{
  "n_layer": 23,
  "d_model": 64,
  "n_head": 2,
  "n_kv_head": 2,
  "head_dim": 32,
  "d_mlp": 512,
  "vocab_size": 8192,
  "activation": "relu",
  "norm": "rmsnorm",
  "norm_place": "pre",
  "norm_eps": 1e-06,
  "positions": "learned",
  "qk_norm": false,
  "attn_scale": 0.177,
  "bias": "all",
  "tie_embeddings": true,
  "parallel_block": false,
  "init": "uniform",
  "init_std_qkv": 0.0543,
  "init_std_o": 0.0543,
  "init_std_up": 0.0543,
  "init_std_down": 0.0,
  "optimizer": "muon_variant",
  "lr": 0.00744,
  "lr_mult_o": 3.0,
  "lr_mult_down": 1.5,
  "lr_head": 0.0144,
  "warmup_steps": 200,
  "schedule": "wsd",
  "decay_fraction": 0.745,
  "decay_shape": "cos",
  "final_lr_fraction": 0.0,
  "batch_tokens": 16384,
  "seq_len": 256,
  "doc_mask": true,
  "train_tokens": 134000000,
  "steps": 8179,
  "dataset": "wikipedia_en"
}
Each number is 128 + 32 x the weight over its row's rms, rounded and kept within 0 to 255. Layers, rows and columns count from 0. Numbers have three digits each. The size before them is the row's rms in percent of the matrix's.

# layer 12 MLP up, 512x64, rms 0.17, rows 100-313, columns 0-63
095:152098132188177112143093123190148104177129110097119118153139145107156169148207150124173137139181103098137104126140110102222095145128136124106137120134113178099157127105073130176077140124118192
090:144140166099156057152126162144141078170157173081126172073144122099103126085104102095105158089086088165114044126138108146143120123100144144120102109108148048114154143121082099082126105109114086
109:105167119145137100122132099184105104113101125048080125160132125032090114079088145100146105127112111129144170130155157154147178088129108129131172103112110070099173072191135162105121144153147114
103:104168131154117138131114109157155132160126187129182117186149182163135114163141144078082155134079109101067175093100146124156092066204125165097111106164153137144131107153099086098110140106151180
107:151081134136207118141130074106120142129122099108073087139113120133148155188153087179162095120141138108166157131186107146153142125177204144147162136073112112175127091090122081090132120161076125
098:176131143178110064171179114201151101119118086130106114127128128123087107151050102080179114089124137104156164161137108184129156081122113139092082191117138081116170148134125142146152092126157128
114:181157147044116121119063156150131177156129138142179101107129118098183173166107094114156169135094104146142145108110186142123118151181114125117126093115117186177183131176161084100161105129153132
105:110187171178126118072143128174097117175130177132102150135149168134057135129127197096039135103140164114152122153132120158159166156146088127134098115105101084113116143149158134099123124188105181
110:124157194110112133150131093080138100128093132137128097150147122156154102154095118097090127161091201062133133149116121117110088129162195151107127120040119198116086163091134138148141100079138178
107:162191138153102169119165145141104062131143169061114141152117155133113141086111164145079108134115192117149126175129102111139077137123131161057144148111131126074184151079154163116125075178120095
101:111112173145137152119156124129160106099122175153172136110149095070122099130105137065119125091130127145137120144104091091092072196200135136078207129141177165133185151172123120079111083137138130
093:133167168134143101158079144132064103119151158149157129140137131072156142109171124143185108105121126187152107110215149169106078122131094095192105115078135133118166148109181116096104153171178140
094:179132127127098090148106153053107211127140143120107114113144096139098144152097119087169094126115133078115139128094181110146108146170139208092146101092189143091154177098136177141091153135166144
099:115105083200109142145151087125128123125098133160156117120060060161176110107160181092160113125119108096147127143171100092081168103158159143163156159113158143062092110163072129127084173146141130
110:138118176131162111137123108094143150104181176123156178114214076114182162099145111091136136133110157149144172172145096110156179125171158056208170141120134148122117114130137137144091108173103121
091:153103115133197135076108131124154127124102133179138135103118152097161131134182086094154193128124133162128173097130122097166098148172134088157196099121078081124128153134049115088075075148103138
102:143136163125105119092109144127084095152063084129147120092101154135126150136117113112139096154124065078164089124161186096114148189108106160013166117098135097160132129130100140158185134113154098
102:170155096135126118141108099112073099149070135152124185106120182082142146107180062149132157133078125122140176156162119137141140136117108130108112143129199046107078187099111075157129094113153137
112:161089180072119130094126129115104146115136167068145124081146105127135130102136124095150123150090145130073140138138092180157127165102121145078165113152090118089153230135121128150177043095143107
087:098174138210150143099137162071095083181160134110116165143137175115103144131091131134133150149122130108115140150117107146174046101127137070076148106108156141061114101143130166132135053120170147
099:108135159148125122136153157162147096085120188090184118141128115103189099103137169168143111159136065114086088161179091160091148094149092112085114153115134169094178171169173160121136157075095141
092:108107048142100131079107104134170205084132085144102162160173151081116139147144111192160119143119118176100065179138123140099116095086144128143099091161086142144153122148150144154185089130107122
101:119177124095163108122100174198089085132125150103130197122123139080119105094134198158101105117094126145145110153153140134070090103153119121121164154117136183089170190157117063154092088118098116
099:114167111095214159137076141134081126075082118102104100156133138133118110144168154132151121102157166160144154086053163165175146135109137160090130153125159168101049124091139134113101124185110152
111:119163118143148105152104146139163062090116148107136077117092175158099178107065155137111138076080139114093135145091093079133133134097126116167155110066173110161167111061187141127080154140094133
091:174128184132107108088122134139167125147147108198089138162118104144135176135130164074144198092103110075084181151150126139151098077195148110175141141110144139121143105133137090063119164127109180
099:157156144072155137154128155142137143179202161089165170115136049063131113101150189128192148127110185171130171138118130105160171117140122116131126150122097142139079176152115143099110077114152128
096:085090136139153128103082154092155054092176143132135098078067128129148084110111194134163124112159201097132159142116098091129085112114136193151155120144123135108086148075158113157111181111114148
102:077093128143126108179086173113156090153147135109144094147090141071136118157082104102115182144079168090143107098089091242150091156141120140105091137107171135147114141105170096148126108140133161
100:180110198116091077133108118142136135141149123118170134048059171130092135213089141151104148124124157110143112115135100128091099149116097169148163168081106122153137103068175079136120113134140162
109:151099140161135126098171127058100106077141197146112140173118141113091093132112133155161052129113096116180122110136121078105143119125114195123056153140172105082115134121093122110083183140132180
101:113148140128150094101125171143080109136156186141120120127109128108132103092157126185088181146140125015208124147096142111136092163162163167114125110186133095124126134136142154097117149071151077
088:130113143090135128140140157154119081113121157149151136085099101141138113117157106138069146114211130111119134147113094126111163148214149112165084105121085038169048109153145101086112141121076129
096:102120088103120097134060172123096129162161144130080113100046176131079135104106097111131095112150088148169105140099104148156101113150083144135132154136040083089151107176161113109184164112130141
111:142089184103074063122165112099168151182091107167120143116149120163154119191132122089117188175134052120111086115135156171146136137172171154126134064120178136115154100129130087129151144102120142
093:151121134160130090182045108174175120136081185090109125182170157125111073144147108162163143109156166107095140099142105102129166108197148086090141159137149143129181077098113140148090130148105148
103:117170105177088159114125186155154125065167115140172108103102127095119118167121157105173091130157125109150065154095141160139169178226141122175140134139163116150155125151133138171094103135188153
087:133112188131158127070080121117120171097152075075128105150119134102104162178156170068160117097133073092110157152142094150128092146086146121151090136074181133149141133140172101196129140135164179
101:105080094091115090099118095136141071121115116137163129103100094115153092151148108128138177136101139107173101126127090127091130199107130048130152153121158118082145199114129188102065121136095196
098:156119173121106134132109169192160150077142123072114123122110131097155093141178109090172116109116199182156130166112119145124212111173139082132138140095097132138092171081128135087085080148094129
090:081176169148137111092136102168086113115088167162115122185088080099109125117086134105079123153096115112100128088174130190157109079156179150156096087166114071069128162167126103138143101111133102
101:147154135123148130156105159164145112158172148123107144128108197121144104077103169150076151171135181077129118095129070120181192108101102172105106137122114127109086134051149117100175116171158180
093:138155132073173120065093096115154071092117136162114185095105116107053125119128139178068093162114114138146131116185144154084147171139133122120106148143198105092111096112153104108150192104124096
083:131083090122063129141105158115165211069134084166119138158138137084125144056107118148137151094171172164092099139105183140133149110081129067122110155186132121124163082141099133143158124093116108
104:121124176098168099155136127163112120137149173204089114108124121084134130027134176133127161134146102159087118157091099065150087169135122104091147167101143071133106129142169121089109162106087157
100:114153152116143079125182108109126092126171131135138075046113167148066122097157121130090108125075077081154111097114111096143137118124146129156048155117046140111091134094089118117129084155150156
110:107167154184131111150170104122151135103133142128121102132128137100182147139157184106111130134147129082163177137136148165064112173227122175151180067093128122104139062091115112173116145091122137
107:153117104099125110107101074125126121173173198092174166129146127076163133161079136091172166117053071132093203099159128162149077136130141144129127092126120084114158142088156096126124135139110086
107:133122153170109149191101107114130117067164118060137161142124148131134105147136125132149177110154116158141136156175165107100128127164099155164132166025152113107063087125133092135046166145114119
091:126143132144125130129121165082108120062152076146124128065047078079134185134086173085155160141099088089114112142161201121139178147092132105121078084132117106112133149127137149127091159136142171
105:126121170192128142177163126130146143096157220102122126095128157060183117069175171142184137120142184136110177135129111185121127144146099145185130106137172124146119132098154173162140128121108108
082:127151095136110126076131075111088057128068148150147098066104079071158128106080087152123121152121159107167187148126166104169143090121146179119178136061134130131096099096119135131123180133104129
088:101122161154097126114091192101067094048079111098141133167101111098172068171129161121218146142150083096088154127145130139161128122099140140151091127131140129144145090138097151139100094093145176
097:175113152162139150130087111174127138145117159155172168082106087174116121203120147171134152146101124093143130161073138094167138125117149114138073187083168062179175139139128094125103152089087112
097:118152117115111135094102105126096139147150128179110121145102151140081191079135168080172086097158159075136145077092117154118144098159125190080104204143113109121082198117113131111156123093073127
102:133114163070175182083129159146144120136127203095141130057126108127094144150114143167068037130163105127173108162106088073177124139120145141122101136128160124137100153098099151086149136097108159
110:157111108112122161081128151138118082118167185130097117103092092079155164117136147138168095083106108130209140193073137090123156171152162162144120185102123116078173100130130145089092172140169113
085:149099105168108144099152107134146206129119059163117171084184124155100161147155098187143134120135129177101107170139151172095120061081129141151104099173095148117155140156139141122192076123093113
099:123133158159091101168176155137123084124128131131201077119121078104120121120173105102062137137170169125099127112075085106153146112138121095068116154072180123149100099109115158189111195162118111
110:175130118177164136091150159132101109178157160171180111121100117144159161177141141163110072148129129114122156087073165150164187137084171165163116130145116095113046123095113164124067145100124151
100:127111140091155140150174186144123124177121159097120160100171104088127037165132123156106106183128127086151103130084165113132145160138157118107131180148103124100061173127148160075051097130129143
093:101122154106103128099154135163118124207161164101174119127156193117066108085054128139083160108130194128103110161068128115164128139157082148117128098147137076087090174125134119138118160122119080
100:176116144171163207143161133136127128128120145135219127122163093141140175123198123085134120156168121112150130106172148158094172125154158104096105159131188101106111098097126175082068163131108106
107:086141132169107112115055111117133131074089156106095099150094153127106094139134203108149071128099154154146127105158135100044144074122080161083146161115089126101074135091111088161094100130126106
102:114145124168163116111142158137107092095072173093126087129100179116086150138147195146141145185051107147182093130078075109138131167103136115109109099100127093184160154117092140093122168142077148
106:103144160100155120160144108128108131112216137121119150121081187125105168084152095123171124138106147100116086077173154147135125139164181162110137104062032156121147129115086101076137122110137164
092:126046223122110142159105156125161144103123113091122110115113103117112133146158120103152111132147136120053112092157141097161108119166130082135090133084055098167127187125101128105138083055136101
095:101139180093163149181153130176121054069102174092105152103122193087116130074190119149154102129137088127120132092160101158090154064139151157129109132154171127102145100128115136116153095121170169
086:126124103122172106157053134152113101107122160142137134106211123071172144074184103115139056128155099115177168131149136058143117146142150089116168108110117124127102095117111151111104085128133202
091:144160140095118115100129155133147133089109100106155139138144147149163100058173137167124184137172063126090135152079121109065178144150121083117109088133084174048128156175081143141110177122146113
095:140078166164122079139090147133163086092115131131204087160191132150173099156139146103111128136133144106110180140208133181166100119137103160091120133124117096133104086108150127056113165176138095
102:103089106112142142073124097124090081125095084121124097122082158151125089116108137104117070102068141099120086108150159116094130181124139153098107114103083144047161212118108168063155105114134137
097:114157193115134130113114144159176064114089120131091149156108117131193166140162099173125131204101095123159110098167078093087125181147143144083156168168153074125158069151155124119129092139128131
091:102158186125132138079137162172187103088123155142124129143179151123101132202106138162089112088079141085095155090205135152106145124145124092148080126115097083168157122148104130135142185066136132
088:116118135157126130119151099146109123118109147129068106132125151122135149088153167073087079172121158138119123059216151115185137195152116085185173108122193169125133155161148139125068146101126118
101:167111151136135157146125134129158157139090108117080115127062197102128144078140156126162187141138080088109178163153081138115154167168135160158178147158140109146139175113188076081183108135103106
098:103122122057154060126128106061061132132100081136131138117115140160106085141185074108110072163134142152117164165125121099143130126121108112125172140145139139049129189127164093144104089110157179
087:057107081128080099067117109143178177056129150192149158160186186074129161101152158125121120108108133148123105111175188116144098128128135116143124131122111134107128142157152138185173101140111089
094:081095119147155079154130124119118131104121083089159103123200128133128160133141147160100092099191126122126211110165140172196142150130143129104199074129093102141131122164124128073100129188118168
099:118141171083109046162112127102073097143181129106152114125140127068134136172109089132130129112172171193138088107174122184116148098081120124190177154123108166079160156136171140103110140123132147
105:154118149183149127079128143126142063149159179147175124111107144135132149142160131084167144187090129162111169110125096194089106143095079142095144112097121146107198150146064175101117162183115152
100:142086170163161105132108171066084142111124182104143094080117174122174152136141098109185111132089160160091128138104128173107175132142115113141126145104112132103168189093189088068130075087114143
083:089112150147109084074073135118167150129094182113132094089158142178143109155113160120178145121049093124158108121135171112126149109174094079133159171070098153132090088155108110171192110141133105
112:135131155121106111138125134147081078120191132181149116119130149212094160103098110095078138176185140124152160118085073130126131130177147100115186144128154118104083166159159190146168179150120103
096:069146162174183156093118139156120149143143129137121092126167101106137104168126149110103112184113138144172097125197154159070133084185124160121131133109132130131122057113108162143094134208147201
099:112178171135123130103105072135218130127142109172112103155087055088143069132099176182137121104096045096143141149110168122180132121171123144113087159106133105136153141150131125145114155175123120
111:133141118147138122203122116141107155091118151098160110126153133119154128133201131140144112149168118127123169127116151084099077101199113126166115183133154120086115065118174107107016172145100126
090:127144161096109091142191135135075144106104142096155105124059061162104086139116182073142100118181092148143092123150141143216131112140112191131121164088155176140138107115109115118091137101131169
098:150221071149105176123117124170167098067138146133140112149105120094126093137112162122173107114150080150180185114144132101191148118196166132158177127143128083135117073135131145119118160170118113
093:100119181086126078105126153147142053159143160120095161133111165072130139111104152103088149119127165164081110174117140154171100085130089164154160098097105142110081147127116111067118199142067155
104:052132131137095054094053124140139157049121141119120142101146103084127141138170138111170110132098110122195109105084078162172130174139094108154135110075118110152137112138157127178084142122095146
114:134114138165145105110110088066070136156100150118137163129100164174107187107107105106155110099127052120156088098170141101098117134066138147129175111138153122104166110118136087058109195139162077
094:135172118126154175114135138145163135106121102079113084184078127122075121106169199162081111109161149140127083164131106130072134104103090154180103163154134099104146158079118158081110163165091186
100:123153130167132147138082051098136113088085103118044167109133128135184152084099136118133153175108139077101163139113070133093122107192146117155098154113115099103113121079156103144088124184084154
099:108139143145114115150114140121141041117125109086122140114129167141071165091166069071153093123128168059137115128114086123142147125130077141134119159191194085134088165165085122163095095131175137
088:122108198085106087138138069192109131101149165090159167146094132150134149191093113106089050144075139159148158182090144120106143129139104162112119119104170107173134162116128153099128180149171126
092:092175179121147160089101130056085074177149109133107102124115082103163147153138160127127155156109171132043080098115135129113099134161133134127102179145114096058118183097115156134079121167130120
110:203208177149153098104155113135155134162101163136143114148116071121129129153127134128133135121101081095070145089053115142115177179175126096106124094177165080122104134122096183135123146088145146
099:135108102126145104153108113105203127082115143187154095094113153130151127054151153150144082115146118095090147187185059109125123147134143181097144168096137146111091126137212095099098119113129092
112:123145147095140121161136184080091104162142135121152177113116138130109080114126183073198188120186104169114127121070070138095135122160106138138129092101136138121204186084103143100145146111142156
103:135098151087140152058117183093097087134109150116155152172167122092170143137153198102121148124128161100091164110105116123095107084185114153100050152139151130154153145089143093071143139079129174
094:174143156082125123142113128160154103214120106124193143119124153097148139117139068131146160142072109106113080099148182169183145217143137136118139081088155128142143144145168135117171094123165089
104:171147140113172147137139202155141121095136131120181064151112123136074118104108096155129069132154152139158153097113125083169202147104099131133131142068117151159059180142128189108163097109124096
088:147129135054143170083085164153126130148124080100101171118132076149113174125130134124117154049104130103132163142038133135139075146140145111077080130148107142177167178134088147086135151142094119
085:106181178097119174146149149132117131103137127082194096170134155213146121146124093124115116120124064128133220098072139104143095104139135142065104083119173087108140126106140114110142098111123172
113:096151163158175082110156101095154126112151116126110176172161131187124126120147063107090111156106140109098116149160079102189173111087127089205139177133146126092101106117147133079073152165101152
116:076096120080107087098078123085092172128138176168136137079154063117126111159155195095171134126098118128162171162088133105107133121205147155095130140128093142142116131135081058172130113142139146
091:129127184149100184166132162133130127135117136168112112105160153115152182085132112069138126104117147110121130181179104086137135126183121181142115174072092190082121130123096120143132220146158079
092:144118135132116163129105095102086137143080114101159160095077183115112226124129112065114124163161095088065087097096095068148128131144149142102093104063146141132138109121120149164141136070164134
091:120143123133133124116094138102077032190136124124179126102136066164114095103117167127134128142155118101147056188104080167125117149130137129124144137069142120159155087093136160107084107170093186
084:110115130150122112126080100120180138215144142152113134151136092112107157088142106175165092188156118077161169139151082187099123156106124116116063193120169142063173103129135092155128147148119139
107:088147164116175154079134130153087123125124174122131133116112097136112109121108133127133131062177121047124174095074141126142126105135181125115050118095094099156100146069190111160167140082166165
103:183118176154168122167086138152091124110118129152174169111086116085120164157135077125136103139070131073089150139145123147183157143150134173149142162199155117183115159071193100145128127149096139
109:123162118112120119112035112107137147116168096111153128159111147125173147180117119110148130109122174156101196141175197106105098097155085187143105170083110132138156087154156107151057087142152147
106:140183107086167079098105105196088127114164166123121113103133163174113092111101144135140108132171128080104088098169103090104119140170194127083168159126144135146086094149114075134110140183089076
119:170097168158160117079076171124064104136172163126155153070104153140145145170149125145140068139125126196178131112148098125053124144116146083158129137217117124122150161148124112099117089131144132
101:179114139092175141090126115072106074152119143141150120169116172109121164131130129189074204176121121134098154148145111148170159129182154133082121175131065170115124179107152113146109177151158097
100:155091163117126080113152148119119158147153108169145099051085068097155174155122101074100130168137134123124110188122119111158140155127064152153109139117094075133111153099073132088089198174146126
090:099196126118123125131087106130154142081112164126097112149129170110131119082152150054156058138134115157108119091206110117176101196108119120178176101131169110126146108079116102089158135109078149
092:136099235097132148143111110102125158097183100104093105110134092148091142135132090151100136155097153092110148097126156121087142140141113051096131073133138036140185134144137099148120154180112140
110:145118121192112179132146140144173091122101106183147102147075158149114101128179215110165104110140171083174183148145164100083131147184116156169102137137139146152096126110108134133201102149141149
100:134093104191105126142131163129127161124131135088102204141096190119143158147129098106159146134095212059141168116175095094146213119108093103110142108126135104131165079106141111079125111129137095
094:163098124099183146140174098148102090096147152179149129100069141151127201169156164087132132126097136119131103213165101147155144093148147179119157129067141171132151117105147135122127154129120048
096:190162103140161127104137176085142128126129109148088144108053054162155098146139139129196098124127112075164161093112108149070086116105182134121141127080144107104170113088144132100101077083147133
098:055166175089183183147109079108057150099103109190117099115142120174144138113172153127191119101181130120120130167124111168165137087159177132103112132181131115104126114148118080107105148126122096
090:165080201111155117084095169157093100150102111185147123106124138132082103099156102142175176087140116100122137084157125130139161184135088164141214189167093114120170118148120152155101140153138130
089:128125173116101096173093106143169088075113106165159116143068104131201144167164091119149140130151107090160127111179161098105201167112168122131093157167090145070133115159123120109103101145078167
105:126136161114150093208124094150138100149131141128140108156143078163110062088081104082148079125127115129112107131080128144123114080166119206101101086128196124083161153132066128124138118084140085
096:082163169105144121174074055195150140126091159119199049116141175141108143143156110166130118120158136128146153085151133105135157171171150153104135132184157184126136090156167114134150125149097117
110:086155111103108106119199093139126127086078102171103184131151122145104101129179146085084110211144126102128127150147102091184133157188171121123163126149131080115174129114163074180098132128106121
067:174132102122099185139114107092119182123137078165104149099146148157089125102135154194086157075185144185102161152103198087120119165091130109167153144145131180123120165132087125139119191111104111
091:092151131122140078148115128131136084144123143130195116106160166138080107104115109155104058169123145109161133119138116093128105161154128138167116061165116113147034063148182070083100104147100109
101:086074111074142142163143108078069151110088188158192137089162106123131135099114083082122125102073081104139114152086126098165111103118109086122146115095116174124178160107158060099117156112127129
097:114107134073117177127138140152151167141148178102113062228105091117096119117084098110148156157134118107124105166155125114049149115082174123073112136130112113101117142120069172113107109186149116
085:136141113111110112151075100140091132115111172135097193136077135138176118091203162120086076104124164127091103131193151080183154134132140114164121164094162110137180149077070154102118133101155100
095:160131119121155127079150198145073142134148133129104189172136106114085104181148170124158119100117134074176136151210059127160149169115075169158135111098142097129143104173142089145122126164100143
103:124106158092086133117112162218167056112126168119121135077080169106101154094157135112123116136137059154150141147151090070109138116195132140126168150145095107119161101179109154137155117106105072
090:116135138083163057088136112124175118185097088146136122046110102046102121133074152125121147146182179093105099126151112117142167206139090130139102162152108127101109125084108118124133148139114092
098:087148123081105143111156095115122132053214120130139130073104123145090209122129158104050097105095113141152147118123132154082133128111158144111125092114186071102097110164130098117149176122164113
115:171122150119126102121116153184108126143125106074083166111149119055129117101164140186111114207141138166164079127162055141160161117107163114175149120150191089145089111153094163130122158148096136
105:139150110174179085089083146132153111162171172094136093162128132107122106107150157137140075113104054105099176110130097104129159113145153141065099082113097093150110087131112117156103209128161189
102:162117145109117054100190162197131098140113154136126178094113112092127131129185189114140093143183128155185115127119100130142141100151145129168198100200159092086158104134141081125113153122122122
092:157171090100124146122080205122103107097045191170133160151153115145078077114144110150174111112106128101110181117190145165089117134179164119150118129153168148094144110117161181120124134114149140
100:122120160178150109150116148101129121080092128164064133170100145177039121090143154154148051089122160086134138150128114133129136150089114160187053141141131122117081135092143140099076171138109130
095:134077200160127212175135155160124120137097156158139096059108090128114117090133145074128099121141083116171134148118080152121119129155066101142107108088081124075179090134156163127161131144154106
087:131103148111170169121120104101139144158149172193182114115127114166142117176173068104106107098111167141132144127138079081138134162177073100085104131059152055108190147160109131105150123090134125
096:129129178114119158090115090092100114080121153161095148073119079101081181124104111073085148109098112125103109158124119114067181126103112074091079083079133117113118150158111155126132198096174151
097:150160169156125153142060127115180086113114138131141123143197157117159123075125149095127123129091113104159101119210122101139127134150100100138178103069061142096158145139109127139154102182163051
114:139127126097150153167105148154115068145076158125135137129068118096119092096167124152048159113155126148129036188121088125149179089139117122181119172096139119074129156105110120132128170157087157
088:079107155137115185106109151111137070139183123170139078137178124115195166091131155165119135159138094109130197171160075116078109161106148113119141096132143150102106111113118161094098154187172080
102:087150111076126134117143121114135091137163085113133088126163144155140180135136143116123048152106139152137181147095118134108149121119103138111075091109104165094140192155103080161060141108022120
110:117171104099162164180130085111139166105144145125163162141146158099146125098138106122106167101094174103078131133162108182126081126215117110185055106110174167155180151134123128163105118178128146
112:110138147163102024130189107105113151114108121175102156135104100110069132138156157109095169070126132116103093116106150089153122088104115106100135139143165150112111178054121055079119151112133149
091:091153157153158110122125132156112106104108112149092182130118181087126154114075151135107096136080150119125135105103220129080169209088153153152152123136069150088128181122124134180097154169099150
096:148113133166167121136131128084133066180133093128099074163133120114087150165119093117076153147095143104127174091074103136069100118129135121079137186105105085166110111140127140137074126118151227
098:077181130127107100103151113075144139097120105129125150203127148047132150070117139131136115170131091115179141116094135064129142149155126101094161116044105085185145110115106113114103169155169114
099:068145163155147110100161128130129063158167051125136128127158152136074170088149074097091140112167122133168173107171086167127146105187161122095138148095145186081109106160144135165090104131126137
105:133101115121135058065074127147120142127084080112071151117073162173128121104164126130099176164115144120117106189101102124137123119183170150127119180154138081098133185136113094139142102057099161
092:110140205099163060117092127105073094159146171124124101080127152190115140098135114113141152093155163133155127126141177160114087094081154141172146150099097085141102123108123130147149208134077176
098:173081134149117101193071139117135130156137118109154095081120119100119202134139144127159056160113117106096161181187090122187104086133130105100073138121117115148115132089195132154087131098139165
114:182147115155090169122150142156124094122114139114147063123090194143098150143111128150130040170166068142199128080134108147112131155140132119117161116122099061107161106104171182122159176106126117
098:083134098110156133176132079177147064140105118068152121110074117088166088132101094139080163168123114161115088162098103134083117081132167120157147113097079151164093159097153137077170112085098134
087:098115121131140158129085151060104098118073107055148089141140153109134083104136123167136106147112139105079181053107122057160123137136141143149091111200139117089139091138121151125169151182123176
112:143116162179135108179083126120146111068118088135173178037092143148091106126157153149121159093177159157137119147192144133175092156159137107162127132087092120088105120132169120173139145129191122
111:138099103066173162147058132181198101118108121051180167103116138163131094143154127102131112106099166123104151111115136086103097161089115120099101139113144163094124157145170080075099141079100132
101:082152184109098083165138069142144102109136129113136066145129126075170173113109100116163157154110107097152130102085109098093144171083138139051163171083148114142163169120165135114121121184178098
098:155200196112095128102114115122158080104137122069110157104121167086165110179077150126105095074091153130122109157119087115142118146060153135170122121145129093111182168162098139141094151115060112
101:093189059142137121134114108110089140128113103146161110182110139142102154114117125110088113085138201061123145126130134116159055113101105161112125131031089133164093125095121177155147185123136139
082:125113173109124125114104083142143088108163134069124134152135158136143136105170100142075149176079096161114186079067061125067106151121143109110107175135169119060159135172124109108154135175152166
099:136177148093231144117107083075081166161086154128133106137088143142186115131145136154153074141168107113094148183109139128133174155139173109108125089148169113142092121149076128099111168144148083
110:112221126092129170150132106162167097136163137160100132129106159146070124181169077112141112134092115087110136092120120188144071136120179172148107048125132134143150165102109102134077145111161157
098:097174170149142151067121080070194111088117103136201125143105098140172097106133104136122092125102095090122124141161086101135154110165102088140115124106181119094163214180130160135138113142157145
096:178169136140095154128148120156075117116129091107123080128083128135108154186095119132147132047174092095203129168078175142114133119143174131121100157116089113110201143164099103118084107143142085
101:076157122142099099189084084172117089131122161131104142136118130105109054112121131128094145102211121122133068083100116071178098110131144111123106149094145076098099171120179131157134161112076152
108:193160151124138136107114133130125091181156165070122097157150170118146153189129101132115163147105111139104200106111118082123132130140109163103105138154106143106105198106110204094081087177115189
097:066118165119154072161143179128116118159113130085149150107126184112112128176200144075067108131098114117114124096111169123110085086122080144109176146104160152120125182140121142099160129045130094
100:118141125111126136157093121114106139107129151170087076127156132118141159152104028091128114129107100126072128113099130210166131154162093106207131157068136159088155092158177144115119181138103135
107:166142178167149138071058096128154152093141181156068109091173134170116160149088086114171127092071078135126111117113173125139119140142174114177117173146149124116125114130133099100068154183111150
102:192134120103113134219063148144107103119145152176122126152135089167132173145180175106165121152104091099150120160164121124140115125117116182138138188087121066161108155090180131144128135147088177
099:108097134119219145207056107079106070094143151145146121094104131099173093103117181159186159161149090130153156125146126123134146132150127126134159114113172089130096126125182130123187169109119135
110:116156141111135139063091226161168101091109101118105152143072134117163091092128119082195125153097167084133111107123083141106176111147108152116084074117099123158144150102128071113121151114079120
096:114125160092090066068129105113140106213144087135121154170157127106153109155094131104043179161105059083121147101080102128176138167138131130103116094109146086115139147089145145136172133134122151
105:159146109087115111114133156120220136106158096111134073177180148077060138060120139109142123147088122150128145139145144102110127164070109147087137114110106096113165096095148142106144126101085211
118:139160158060092072133129121119144078121162121088144118127152139052157095137082140134100125099139112192142125111110094064094092162171163125144150151155156144084121096112120164174060108126095181
108:062152107112145111110158116095114120151124155145114059110141141090106123107158083129106056191111158041141140113126103106141132105133152100136094152104082145130102128123106152032089113138110191
098:128091169125106089127128133155111071148126097132156167133133123119117143070130103171126077172161121111064185122102140125151095068110125129097171127105176113139210101105161095128112151081150211
101:137187074111142094179113160117138112070106110047204139111121129167111163180123107090148140112107137066171159145169149121140091081170147134128102116135087103136140144158134102193080145127138125
081:138116103187117108129152159162124137147129071129124122136090150162132110194067114111148112142159092147188149127174178116090129088153117162132080128116061093118162060141073129147195123139168095
089:112100148128122160107144204113096071097155091113172153125115147178141128087182123151073082095127098157133159165081124134144098171083140131116119129103134155139068145155171133041130175164115154
096:113062122091121135109084133098112137113114160173160035080097129139068066191108141095167110100122099110109153142098134107191154144185111151112112107171063130119152112140141145159103114147125147
103:087162112111141123065171177178109129122071146093129144094144146121203133130163146105176080182133098106074121125128145126103156114177120140150113121117156127092140150205136145129079122101046119
097:109088146165120132116077124138120077102078124103088076062151152176079181167105187133116071108102090097083104133152109098164160143115102129126156165079103130092107175117085179155118124138112126
103:178118152118144132127154131173161119128151190077105078095091113124149065172136121156094054159164129080102125168106097090144144184144140118136109089082116107099101089158126164182113169089095112
113:134139176084093086121125142119141137135153167107152154152095118110151191114116066177048089158177132094112163158102113118087115131135171149081138107174203140143129197098134121081097142117113114
110:113148077059112173147141160108102122154096094184164139115090156132091162112127129106140128142116136057120144135075077098133116116158095072162136161149182089132206163143160087132072156148116134
089:161148134118106154142117101155129106123170145152103182157112146176139143054072114141087097111112171125106125101127181102074181116175106084141117094085135095027122156159126101159127144156083134
112:127173136134155124119092098115126101174181212109136155176090121126113135180136132131050105154151091075159148107103168101179073136150205141119127151119103126113116185117074155135155124108108120
110:084098137103075080169101113108158117099138150092138155140049095149113129099034134160174149134122131136149087159144096102129130154128149120099121126067120114102111079089113177140129110177172191
105:133135155142143096138108140120127060138170143067145099140102130131125110160056098137108115178060149174156066156078101117117067106192125148133095129125170080182107138093144070114109141143134145
098:110079126177134152119063099139179115112136122094121189179092111102158071132103121147151115145173181078158103104150177144144109194178134108106133069103190136092121139115127116091128141141097083
105:091105136083123079146106115103071128145116121119129101136152161120122150111148114107173182147106136131082076078157166133104077130152140154119150173025114121116072136105101164153093206132162154
097:130143213132165122158119143089197097186124161154143132111100137113103134141094107124070102158138120154140092099200102120133054107138135113133142196177152163094110152148114148119132140089165186
093:145121189133169091156159148120088142114131149150109096070130077148155130158092189128094189093170139105145160167070101179129081155141155106104138140126129175117101133123150127047193147137155138
091:163127178087132124119137122180141138137106125152117154139099185134085164127150139136119135128079152115133165134114086158156073128174111191151225217149137095113176155070138130106121097123155105
110:156083143136199125064104146121138133045067076097119128137138105123147152116108099142089070088111066106163120108120119122113126161123165073106088168081129097174125152109111120158099077114096118
096:124102096129100120130087055145123137157087177154132143141111186094198166091175126103176124108104117068148164160141142126100130136159164179173126131069182104118094150157083110151164155128167140
095:177115096105129103139090121090158120148105130128143109120115110148121118060112086143114097099147206119107150107107151100172109071169127122140126017127131115059125114135077092095129121178078101
108:072096110134130112160188123071145124037107163162122089146142105109092101186132103101089090102098167097080108121099101138180149167105131094142080143081118150119104180083140139160102117133110157
110:152212128151153128108048155200148157131113115067106100148089173115107175066117146136159127079099180128136145115111149132127091129143129165161150151142150114185094153126133164063123109123127093
121:112144110160125160159104145157108090097117198184069142108096147063071147109111142175157092109113110160193095127145127103162179130117132089138162112140131146171107165085121132110143179190139081
109:186107094149091109158143086117123118160116137131145184141113184102106188113176106110172125112096108090104189101125131094172178175147106127125140125105189097110061170143130111112166116103182079
107:190108153102112146122110131129148055121144096130119091189183136098064130181107170150137119146130121119119117121207138176166129207126134118116130165170145097131122187142147096138106160195116125
086:102120172055130146128082090111179109150152095180163143112115151140092155107110161134136076165177179132078099109113134126112158125172119045089148120141183127116090140082152122142132179115082094
105:171148184095140072171154164180100116184153132125114153163153116149182114135110135120088077111127062086092124124172100130102099133111209139099158145113120113098114150119060176158145163124108102